{"hidden_size": 320, "head_dim": 64, "norm_place": "pre", "rope_theta": 47600.0, "qk_norm": false, "tie_word_embeddings": false, "optimizer": "soap_variant", "beta2": 0.95, "max_grad_norm": 2.0, "schedule": "wsd", "decay_shape": "sqrt", "batch_tokens": 262144, "doc_mask": true, "dataset": "wikipedia_en"}
Each number is 128 + 24 x the weight over its row's rms, rounded and kept within 0 to 255. Layers, rows and columns count from 0. The size above them is the row's rms in percent of the matrix's.

# layer 10 MLP down, 320x1920, rms 0.1, rows 189-319, columns 1560-1599
size [ 94  98  99  96 102 102  98  99  97  98  99  92 101  98  97 104  97 106  98 105 101  98 101  95 102  99 101  99  97  98 100  95  97  93 110  94 101  96 103  96  98 101  99  95  96  97 107 100  95  98 101 102 100  96 131 101  97  98  93  95  96 100  98  96  97  97  99  95  99  96 103  95 101  96  96 103  97  99  99  98  95  98  99 103  94 102  99  95  96  96  99  95  98 102 102  98  93  94  96  94 124 110  98  99  98 101  96  96  97  99 104  97  99  96  95  96  99 100  98 103  95  97  98 101 102 101  96 100  94  95  95]
[[120 114 124 150 113 139 121 153 114 125 124  98  86  97 120 120 174 160 119 113 150 120 126 154 143 101 137  82 137  65 113 106 182 144 128 152 162 164 104 118]
 [132 113 145 148 153  97 140 100 122 162 136 128 106 164 152 129  99 108 110 117 111 140 195 166 128 139 153 143  53 119 151  97 122 132 165  87 155 104 134 117]
 [139 140  97 135 139 105  98 133 104 122 118 129 157  74 154 120 105 177 138 188 108 121 105 143 150 145 136 128 104 103 162 122 157 156 101 124 117 121  74  99]
 [101  91 147  98 146 119 123  89 165 102 116 133 135 139 109 113 148 117 148 170 142 104  73 115 112 114 140 117 149 106 145 142 179 134 101  98 149 156 123 175]
 [179 124 131 155 166 144 138 153 108 117 157 125 199 102  75 148 137  90 124 167 125 149 113 118 135 100 145 131 109 132 102 108 118 146 125 133  73 145 130 130]
 [121 119  81  74 137 106 133  99 100 137 153 118 127 136 126 164 149 162 133 121 126 115 116 125  91 123 143 121 123 104 107 123 145 123 100 108 153 107 117 119]
 [107 147 114 197 133 123 123 138 168 142 128 125 143 105 131 165 162 124 117 156 157 132 133 136 166  88 138 101 131 147 176 166 143 118 138 133  98 141 114 140]
 [158  76 149 166 121 137 106  87 152 104 110  87 130  76 112 125 110 145 140 119 121 118 145 166 102 121 162  99 128 165 125 139 127 128 135 159 133  82 136 117]
 [136 106 142 159 144 127 154 126 110 137 135  97  98  96  86 113 124 124 120  88 148 126 107 126  90 168 103 128 105 132 123 120 144 100 101 109 133 177 128 115]
 [153 125 124 174 124 108 118 158 113 158 140 152 171 146 137 127 100 125 101 175 109  76 123 138 139 132 144 117  92 164 136 126 120  97  87 159  75  84 118 155]
 [169  77 144 139 125 140 105  99 150 128 101 111 131 152 102 181 142 142 118 109  99 141 130 165 148 127 141  96 121 142  91 155  92 118 132 104 121 145 113 134]
 [153  89 123 154 113 176 122 117 128 135  95 135 167 155 155 174 163 112 101 148 136 100 110 111 117 130 149 132 109 117 138 131 101 132 109 141 149 124 144 137]
 [105 118 113 102 152 126 139  95 152 107 143 138  90 112 127 102 120  52 104 107 123  98 140 110 133 137 115 136 182  94 153 153 142 116 160 119 139 125 125 127]
 [133 139 102 128 147 140 138 135 151  92 163 115 119 129 119 114 115 112 169 118 192 109 129 123  76  63 134 115 136 128 129  93 184 141 111 124 163 146 115  76]
 [153 105  83 119 136 140 145 118 126 136 143 120 118 163 115 113 167  89 115 117 136  83 148 157 103 129  83 135 120 107 128 140 157 149 143 128 121 106 133 175]
 [122  98 158 129 131 104 105 109 190 119 143 136 132 149 118 107 129 168 103 118 174 153  98 112 143 120  91 116 114 136 101 146 115  96 151  85 125 158 116 138]
 [133 151 118 152 139 122  89 112 120 156 113 176 118 148 118 118  97 150 111  90 126 121 137 151 140 137 106 105 112 123 172 125  94 118 110 112 122 126 166 112]
 [121  98 152 155 156 137 115  78 126 133 115 134 123  98 135 103 101 120 146 151  97 119  65 152 105 119 142  89 132 111 129 127  56 116 132 127 130 154 104 113]
 [126 124 139 101 129 113 154 156 119 139  98 126 149 125  97 146 150 128 116 109 133 108 136  96  93 168 172 144 117  78 108 100 164 118 158  94 146 145 117 164]
 [140 140  73 111  96 137  98  97  99 132 104 149 119 104  80 109 122  80 125  92  98 111 114 127 117 112 129 131 149 152 130  90 142 112 108 139 135 190 131  85]
 [130  80 139 145 152 105 132 116 142 146  95 109 135 100 150 185 152 139 125 117 153 130 174 139 128 130  99 177 143 113 170  87 124 117 131 125 125 115 128 162]
 [160 135 175 187 126  96 146 130 112 170 146 144 130 111 108 176 140 142 105 163 137 123 125  99  58 126 108 106 163  93 169 129 131 139 127 108 121 149 125 121]
 [ 91  77 173 128 133 124 102 176  88 158 125 159 159 117 139 146  98 125 124 138 118 124 112  92 117 133 158 118 136 146  96 187 159  96 137 126 151 136 111 112]
 [122 167 138 140 161 124 125 167 140 122 125 164 100 141 147 155 186  98 144 127 108 121 159 122 168 106 128 157 128 112 133 114 119 147 106 130 111 170 152 108]
 [120 117  80 124 145 130 115 144 158 101 106 107 147  71 131 121 107 133 148 150 139  97 138 120 106 110 143 155 140 133 125 104 147 150  90 123 143 105 115  99]
 [124  83 114 156 132 120 152  78 126 134  79 129 145 152 107  74 150  82 111 120 134 119 108 105 141 104 158 145 155 147  88 121  91  68  90 129  83 152 126 147]
 [110 136  93 131 146 112 108 144 109 162 140 136 169 122 146 174 173 101 133 128 118 115 156  91 136 110 147 123 133  76  97 100  95 129 171 132  85  64  93 106]
 [126  90 146 127 144 112 100 110 132 152 107 122 109  85 161 151 147 121 161 155 138 127 107 129 127 131 110 123  92 164 140  95 122 103  96 157 135 119 116 125]
 [104 146 110 109 117 148 105 129  74 142 115 134 165 116 100 154 141 128 121 132 135 117 116 136 152 119  85 145 129 133 134 128 127  96  90 103 132  83 121 122]
 [121  97 138 158 125 155 147 116 171 120 113 119 190 163 145 159 108  98 124 174 112 143 133 148  92 148 113 118 130 136 107 159  87  83 103 121 123 165 140 105]
 [137 159 177 124 142 117 122 135 156 123 115 168 181 161 143 124  94 124 107 125 135 149 169 143 122 122 171 168 111 123 112 160 114 114 135 142 146 162 124 117]
 [ 93 123 110 123 119 105 140 123 146 125 118 149 142 133  98 159 146  93 113 146 123 116 120 128  98 131 121 167 159 115 178 132 142 129 117 162 100 170 109 128]
 [ 79 112 133 139 140  57 109 105 187 106 118 109 159  89 132 104 171 164 106 118 144 134 135  99 154 105 134 155 148 153 139 149 135 132 131 110 128 139 141 156]
 [ 94 124 113 179 117 164 114  89 174 130 121 119 153 121 147 134 166 120 141 102 179 157 146 162 170 114 160 117 116 182 124 174 131 153 116 135 133 132 131 114]
 [115 156 146 145 124 131 117 159  61 128 128 171 121 139 126 110  67 124  87 108 128 102 102 106 114 115  88  82 149 133 134 100 140  92 148 125 141 119 116 106]
 [128 162 109 128 110  84 112 162 149 147 102  97 121 113 164  80 114 134 135 183 120 123 163 150 101 125 110  94 117 107 141  98  96 132  72 125 111 151 102 108]
 [140 109 101 126 123  94 129 129  98 106 109 129 113 156 102 122 144  88 137 141 129 126 137 108 127 130 118 128 113 164 143 147 131 148 149  93  94 133 133 141]
 [123 119 108 129 130 109 153 135 116 150 125 138 146 128 168 103 110 166 111 112 162 148 114 128 130 140 127 123 156 106 132 116 165 137 118 132 118 112 149  93]
 [145  82 155 113 128 119 123 159  94 112 129 156 136 110 138 114 109 169 140 148 142 117 113 156 145  95 187 171 120 101 135 157 108 109 138 120 138 132  81 157]
 [143 104 179 128 108 138 157 131  93 123 117 131 111 140 115 100 147  94 137 100 125 151 157 148  90 145 133 162 168 108 127 148 128 121 122 133 138 141 105 146]
 [126 102 124 154 134 129 119 109 124 153 142 160 146 150 131 143 111  81 137 100 109 134 110 100 180 186 148 140 110 114 135  96 183 165 146 159 135 147  95 132]
 [108 135 151 131 124 149 122 134 147 137 113 168 162 139  51 126  66  91 135 124 143 167 130 108 123 151 152 138 136 111  98 126 153 138 110 117 113 141 149 161]
 [165 123 120  71 142 141 113 105 149 120 120 149 138 170 182 156 133  74 112 136  69  72 123 119 133 113 118 158 139 152 143 134 142 161  98 130 152 153 160 110]
 [127 129 145 115 102  53 123 107 100 122 136 106 139 111 107 137 138 139 109 173 131 121 142  78 129 151 109 117 157  87 138 118 123 116 162 119 154 153 110 162]
 [128 145 120 138 123 112 161 150 179 165 113 128 148  95 153 134 142  81 133 125 133 116 128 101 164 131 124 127  85 143  91 162 115 137 143 141 162 115 128 133]
 [163 129 164 106 114 160  95 105 108 169 148 143  77 159 110 139 112 138 122  98 106 172 114 132  98 159 171  95 139  98 152 112 115 150 122 128 137 147 146 152]
 [114 140 123 106 107 109 140 148 117 155 126 145 130 143 112 125 167 169 143 138 100 147 175 155 148 136 144 133 177 111 173 139 137 134 122 119 113 117 131 111]
 [119 185 144 173 123 144 146 159 127 122 118  82 185 127 167 106 104 117 153 177 161 120 149 146 153 121 153 188 161 115 143 105 145 142 140 131 144 142 146 123]
 [128 150 110 101 128 130 167 101  75 102 141 132 102 102 157 108 101 131 120 136 133 116  93 133  96 164 123 120  97  90 108  97 136 139 118 104 135 115 114 139]
 [175 121 136  90  92 157 107 155 129 147 139 173 145 104  88 156 117  81  75 111 119 119 117 125 134  91 124 135 120 157 151 130 159 113 164 118 128 148 139  97]
 [107 137 141 121 146  90 127  94 134 120 124 110 132 114 123  83 145 152 112 107  99 153 115 154 113  78 136  85 147 137  99 163 140 140 105 123 147 171 143 206]
 [113 147 118 146 104 140 130 145 139 144 133 142 115  83 165 154 117 147 130 116 102 174 144 122 129 104 157 167 122  91 118 108 121 101 113 109 122 125  93 138]
 [141 118 142  98 172 134 176 145 123 109 103 152 109 110  93 177 137 109 127 129  91 126 115 130 118 124 137 132 152 128 163 148  75 126 126 140 166  98 109 120]
 [ 89 113 112 158 111 136 104  82 150 125 126 127 131 155 131 104 144 151 154 113 160 124 119  85 104 120 141 148 106 137 133 132 122 105 130 140 169  74 166 158]
 [ 98 137 129 133  96 145 123 135 139 135 111 113 203 125 145 109 123 132 106 126 127 115 126 134 150 136  66 100 106 133 127 112 104  99 112  85 106 117 120 155]
 [104 126 180 173 111 142 162  86 164 105 145 156 123  91 149 121 126 104 104  95 181 127 129 136 131 142 107 130  73 178 160 149 139 181 125 167 186 128 138 154]
 [140 137 155 101 138  99 118  75 124 155 131 130 107  99 134 110 126 129 116 126 109  85 134 162 120 120 149 141 140 145  97  90 139 110 161 160 116 132 152 137]
 [125 129 146  85 150 129 140 110 148 143 129 113 111  83 123 102 124 124 151 140  80 127 168 127 139 170  51  81 111 130 103 138 100 113  90 139  90 152 113 173]
 [152 102  98 108 150 124 101 123 139 117 141 102 151 143 138 112 157 156 116 122 119 136  74 115  85 139 130 127 185 121 158  78 153 130 193 133 140  86 120 151]
 [123 104 157 192 111 131 109 122 118 142 132 138 131 144 111 121  97 155 116 138 162  85 107 147 151  94 138 118 143  92 162 136 112 115 131  80 134  93 131 133]
 [115 120 121 152 126 141 124 109 161  98 147 110  64 124 100 158  77 119 139  94 145 116  88  99 119 125 117 126 114  91 172 112 116 153 163 131 131 145 139  94]
 [174 139  96 119 128 129 106 132 118 124 114 124  99 124 154  96 111 137 157 127 147  98 125 150 115 128 121 153 147  72 155 108  97 142 101 116 107 135 121 186]
 [127 172 136 125 131 182 115 122 139 109 151 143 110 132 157 139  68 108  87 138 145 145 117 100 135 136 147 152 167 144 154 141 110 139 100 134 169 106 129 153]
 [116 132 142  60 117 148 140 154 137  81 123 152 113 126 167 104 178 177 100 133 163 119  89 102 147 131 137  99 114 203 148 116 109 143 135 137 141 202 122 118]
 [143 122  72 120 137 167 116 143 156 151 131 172 103 138 133 175 105 122 107 117 131 126 137 138 118  77 138 104 105  73 144 106 110 156 105 129 121 159 134 104]
 [104 127 173 140 137 102 137 107 130 110 122 121  89 103 130 106 135 145 140 168 137 141 133 144 138 127 127 139 129 120 105 123  86 155 114  85 177  91  98 136]
 [157 141 115 134  97 122 116 127 160 125 110 129 152 122 137 106  71 168 138 170 135 134 111 118 145 126 132 146 133 129 145 168 101 113 133 162 163 119 133  79]
 [115 157 113 132 128 134 145 121 127  93 119 126 102 130  98  85 112  89 146 104 176 155 153  91 151 185 125 166 155 129 126  86 189 139 173 115 183 132 144  93]
 [131 182 159  86 126 115 128 117 104 158 119 136 142 147 157 130 139  97 112 129 114 133 114  88 148 141 139 132 110 102 107 118 132 119 112 137  66  83 114 126]
 [132 145 106  60 155 113 116 124 166 127 101 152  89  99 182 152 147 162 186 139 173 136 136 143 135 111 109  85 127 123 146 170 151 140  97 132 155 145 122 144]
 [107 182 122 131 102  94 147 138 133 143 124 102 174 118 153 103 161 190 136 115 123 153 145 141 132 133 147  78 122 139 136 154  70 102 115 123 140 115 119 146]
 [128 113 158 141 169 130 133 110 132 121 123 136 108 121  77 169 142 135 125 115 124 114 149 161 114 128 144 119 121 137 112 137  99 105 133 106  99 121 116 137]
 [117 144 138  80 109 154 171 104 135 121 125 123 114 109 176 123 144 119 112 129  83 130 161 148 167 132  92 119 154 159 170 118 148 101 118 122 151 109 122 145]
 [119 121 147 154 139 102 147 138 173 130 118 130 140 149 147 130 148 187 127  92 130  97 144 167 111 102 136 148 153 107 101 111  87 142 178 159 148 105 134 120]
 [117  90 163 130 130 138 107 122 103 130 141  87 107 153 115 122 113 142 103 174 142 148 112 147 139  99 122 139 134  99 165 130 133 126 108 120 149 112 138  97]
 [137 127 119 180 126 177 130 142 142 125 157 130 129 107 138 146 127 116 118 132 115 143 105  89  95 142 107  87 169 118  99  83 113 112  88 124 181  64 160 149]
 [131 104 150 100 138 117 104 118 163 118 130 139 139 121 123  87 170 145 118 126 112 119 215 116 128 138 156 143 107 156 139 143 147 136 135 110 155 137 121 148]
 [113 144 136 121  92 135  98 128 172 115 131  88  99 154  89 108 137 153 158 115 162 132 127 134 137 165 152 160 145 145  91  72 113 109 100 100 120 151 103 134]
 [120 134 101 145 126 107 123 146 142  88 126 120 116 156  56 118 159 149  88 112 144 139 130 108 145 124 136 113 137  88 143 158 127 110  87  89 167 107 123 108]
 [140  94 154  96 158 135 140 171 121 142 125 135 121 144  67 145 102 134  98 154 102 150 141 156 112 110 154 129 141 186 162 172 130 103 138 121 132 140  71 130]
 [151 112 194 131 137 148 126 141 162 148 129 122 128 128 124 142 103 115 114 159 108 108  86 144 111 135 129 150 127 111  99 167 134  86 140 115 107 103 127 170]
 [153 113  97 136 147 119 141 126  81 148 136 157 101 168 118  82 115 141 158 108 116 153  94 150 162 128 111 110  95 142 141  94 114 132 140 121 144 149 125 131]
 [166 165  80 122 116 128 135  89  78 130 116 124 105 123  53 109 158 103 108 103 140 107 150 106 171  70  93 123 136 119 168  94 163 111 129 144 128 129  96  84]
 [114 124 144 116 119  87 113 125 122 147 140 142 130 114 110 129  84 107 145  73 121 147  79 108 161  89 146  97 145 152 154 132 127 127 100 109 144 129 120 136]
 [168 138 152 125 134 123 114 120 184 145 130 138 136 196 128 133 128 176 159 119 117 120 130 149 153 113 169 127 135  53  82 110 134 100 170 134  93  87 146 108]
 [142 138 107 137 140 134 150 121 108 112 113 121 131 154 154 125 136 102 135 149 136 143 128 151 127 114 132 146 151 118 100 149 108 128 104 127 111 150 101  65]
 [108 142 112 155 128 126 152 120 110 104 112  89 137 112 150 122 146 168 175 125 140 133  85 149 150 134 167 147 115 132  98 124 113 146 164 114 170 164 141 112]
 [131 144 147 162 124 121 135 132 139 111 135 164 162 139 162  80 113 134 131 106 152 118 133  96  75 165 125 110 177 136 139 127 114 145 123 116  86 142 117 131]
 [111 136 121 103 128 137 134 104 176 157 130 132 146 174 145 119 116  87 116  93  91  90 147 138  81 110  98 109 123 116  87 150 100 135 126  95 162  83 144 138]
 [154 174 160 155  99 146 122 150  95 146 153 143 147 161 162 135 141 143 146 118 127 128 127 141 145 143 103 126 128 127 109 109 142 156 142 138 141 114  94 142]
 [133 105 113 112 109 137 146 171 139 133 144 111 113 139 129 119 148 127 107 142 142 142 164 116 137  95 115 120 151 113 156 136 111 113 109 129 121 159 111 174]
 [ 80 161 136 168 130 178 103 129 148 142 136  99 133 154  91 163 104 139 126 100 112 158 119 150 137 141 129 150  99 139  96  95 138 152 121 104 129 196 116 130]
 [135 113 164 164 133 153 126 136 124 113 128 150 135 110  93 114 109 127 139 200 139 130 115 167 141 122 155 152 137 161 125 136 158 109 116 116 143 155 134  87]
 [169  80  67  82 114 114 146 144 154 124 139 113  93 160  87 155 147 109  77 106 118 112 155 143  94 110 130 113 153 104 114 117  96  87  92 140 102  96 103 124]
 [137 106  94 154 140 123  85 125 137 112 120 113 128 154 129 130  90 138  94 131 151 137  72 144  76 100 111  84  95 109 155 131 108 123 139 143 151 126 107  99]
 [ 82 113 113 124 119 111 118 132 121 118 142 126 111 129 105 155 125  66  98  91 128  99 108 162 140 106 156 140 143 135 179  67 108  83 161 135  97 105 111 136]
 [143 114 121 151 134 134 139 110  67 142 151 130 119  65 121 120 139 124 121 138 137  83 119 144 173 125  98 137  97  84 145 141 157 132 156 116 140  93 138 107]
 [129 138 132 113 140  72 135 111 158 168 135 144 101 114 100 170  90 105 131 129 135  88 116 160 139 156 138 112 146 116 144 151 149 142  99 103 133 106 151 119]
 [ 97 137 141 134 122 142 132 160 113 161 131 119 152 101 176 132 106 134 124 128 104 125 110 118 113 109 157  84 140 137 146 102 139 124 149 147  83 135 134 169]
 [161 110  47 115 106 134 119 163 117 161 121 119 134 131  98 109 117 115 165 173 103 130 134 110 149 187  92 131 124 129 152 105 158 139 130 107 102 105 143  89]
 [100 172 113 119 107 127 137 141 121  99 145 134 147 142 160 148 112 121 134 106 124 122 123 125 129  94 117 174 114 113 103 125 145  99 125 114 174 114 149 144]
 [145 123 181  75 125 106 130 131  93 127 144 122 159 141  98 142 110  99 124  96 125 101 127 133  70 122 114 104 122 134 143 125 126 106  83 171 136  92 101 169]
 [129 150 143 155 131 127 117 137 125 123 105 139 170 187 171  83 119 138 127 125  84 113  98 120 181  83  94 145 156 111  78  85 101 120 162 107 110 147 131 136]
 [141 150 131 109 108 140 150  84 159 158 103 113 158 122 109 108 121 125 143 152 115 130 164 145  75 129 153 105 145 125 124 120 104 142  89 142 174 129 144 139]
 [136 106 158 133 162 130 135 132 146 107 149 134  94 107 105 113 148 206 111 150 122 146 129 139 158 140 118 164 111 135 111 167 124 106 108 153 122 133 132 150]
 [116 103 103 172 105 150 146 140 115 133 123 108 102 155 124 106 122 129 115 129 153 144 122 137 149 116  98 130 114 174 160 154 148 108 151 118 119  94 140 113]
 [113 136 102 178  97 103 119  92  95 117 120 158 108 105 162  80 153 110 100 203 124 115  84  85 129 132 158 142 108 187 126 110  79 183 107 128 137 184 160 137]
 [100 123 177 151 129 127 150 114 122 148 123 164 125 143 109 125  82 136 160  81 138 150 135 127 121 164 129  93 102 144 142 190 118 115 151 107  81 127 135 122]
 [141 154 152 113 155 131 144 134 130 121 136 133 140 139 174 128 168 147 103 106 122  96  90 168 171 112 138 144 126  93 150 161 109 106 150 103  94 136 146 110]
 [138 100 168 144 109  68 131 131 101 151 104 141 106 189 127 123 161 166 118 153 151 111 120 154 147 193 148 112 137  96 139 117 163 168 123 129  87  95 148 122]
 [139 153 143 140 155 150  96 120  92 139 121 133 105 121 139 142 128 144 124 132 125 163 128 116 102  97 150 146 162 169 116 170 145 151 137  96 103 182 122 160]
 [124 147 118 142 156 131 119 115 180 116 103 163 158 122 149 138 104 140 110 145  69 105 148  99  98 115 133 138 146 119 144 137 156 108 147 155 128  95 134 112]
 [137 118 131 120 129 141 125 164  65 112 108 128  99 117 160 131 141 125 150 129  86 128 127  81 140 107  90 130 100  99 149 137 160  86 175 118 146 140 154 116]
 [144 100 124 124  95 112  94 169 138 103 129 114 126 132 167 123 144 145 102 156 119 163 110 150 155 106 116 132 101 150 178 132 120 107 107 134  91 107 130  98]
 [141 140 163 114 155 100 167 102 155 145 116 125 123 147 150 141 146 123 129 137 118 149 143  95 156 161 153 127 126 145  89 125  88  74  81 129 144 163 125 141]
 [120 105 132 106 112 124 126  98 121 114 114 132 104 136 204 106 135 165 152 122 124 118 133 101 131 140  93 146 134 119 135 160 115 151 133 116  95 133 104 143]
 [164 124 137 101 126  92 118 133 149 132 155 157 147 104 129 144 118  69 113 114 158 104 132 181 151 113 126 178  97 114 133 114 146 146 116 130 196 179 127 101]
 [131 133 108 125 111 156 121 104 147 170 115 163 140 109 104 129 176 107  90 110 127 119 122 141 167  92 142 139 162 103 126 103 113 109 125 159 119 103  65 116]
 [133  90  91 184 113 105 116 160 169 129 121 138 150  64 159 140 177 130 113 158 106 112 127 145  62 145  71 120 156 103 168 110 100 120  94  96 105 139 116 144]
 [129 144 120 106 132 103 153 104  94 133 119 146 137 101 117 122 125  76 121 146  93 107 131  61 112 150 108  92 129 118 134 148 108 158 136 139 130 123  84  87]
 [128 103 142 126  99 112 169  98 172 161 118 125 122 106 127 128 111 167 115 130 135 117 158 156 145 121  73 116 137 159 135 142 173  91 103 137 142 133 123  85]
 [152 106 122 143 146 156 159 125 118 154 146 130 117 111 109  94 114 151 122 138 111 161 116 172 100 158  95 133 108 121 115 144 194 131 137 120  76 130 104 141]
 [130 109 133 120  91  87 147 170 105 108 134 156 134 128 119 158 128 115 158 161 153 145  95 118  87 150 148 186 132 153 161 148 114 158  94  98 118 107 131 160]
 [152 146 100 156 132 164 142 118 100 131 142 176 158 150 155 140 145  80 134  95 124 164 135 163 109 108 141 163 123 110 111 152  75 127 119 116  87 161 176 128]
 [154  88 120  79 133 140 118 118  90 103 149  68 112 151 100 180 106 135 123 165 118 154 138 104 126 117 120 127 153 146 124  79 144 119 124 138 114  97 140 137]
 [163 125 141 151 107 146 115 127 152 102 107 134 122 101 146 143  86 115 174 117 138 138 191 126 117 140 112 175 127 118 166 133 106 165 119 134 156 167 154 101]
 [125 149 130 127  90 162 136 162 131  96 106 134 151 139 129 154 106 145 112  73  94 111 144 109 116 114 139 118 139  87 119 130 176 121  90  96 124 103 108 108]
 [103 101 138 121 100 145 161 120 123 126 109 129 173 162 137 165 129 181 153 105 119 103 150 106 137 115 125 154 204 132 118 184 108 129 114 138 146 157 116 164]
 [129 148 109 128 160 138 160 166 116 128 128 130 148 142 168 121 116  98 185 119  94 137 110 162 135 111 122 108 131 136 103 157 148 117 100 104 108 139  87 123]
 [151 165 143 100 129 134 161  92 143 152  95  90  59 133 116 120  99 140 113 137  84 127 116 142 148 114  96 137 168 133 139 170 165 119 124 124 128 118 138 101]
 [113 116 113 152 128 146 124 119 132  68  97 124 141 135 146 137 112  67 120 105 112 142 132  73 138 126 114 124 107 145 115 118 117 161 103 131 147 163 136 124]]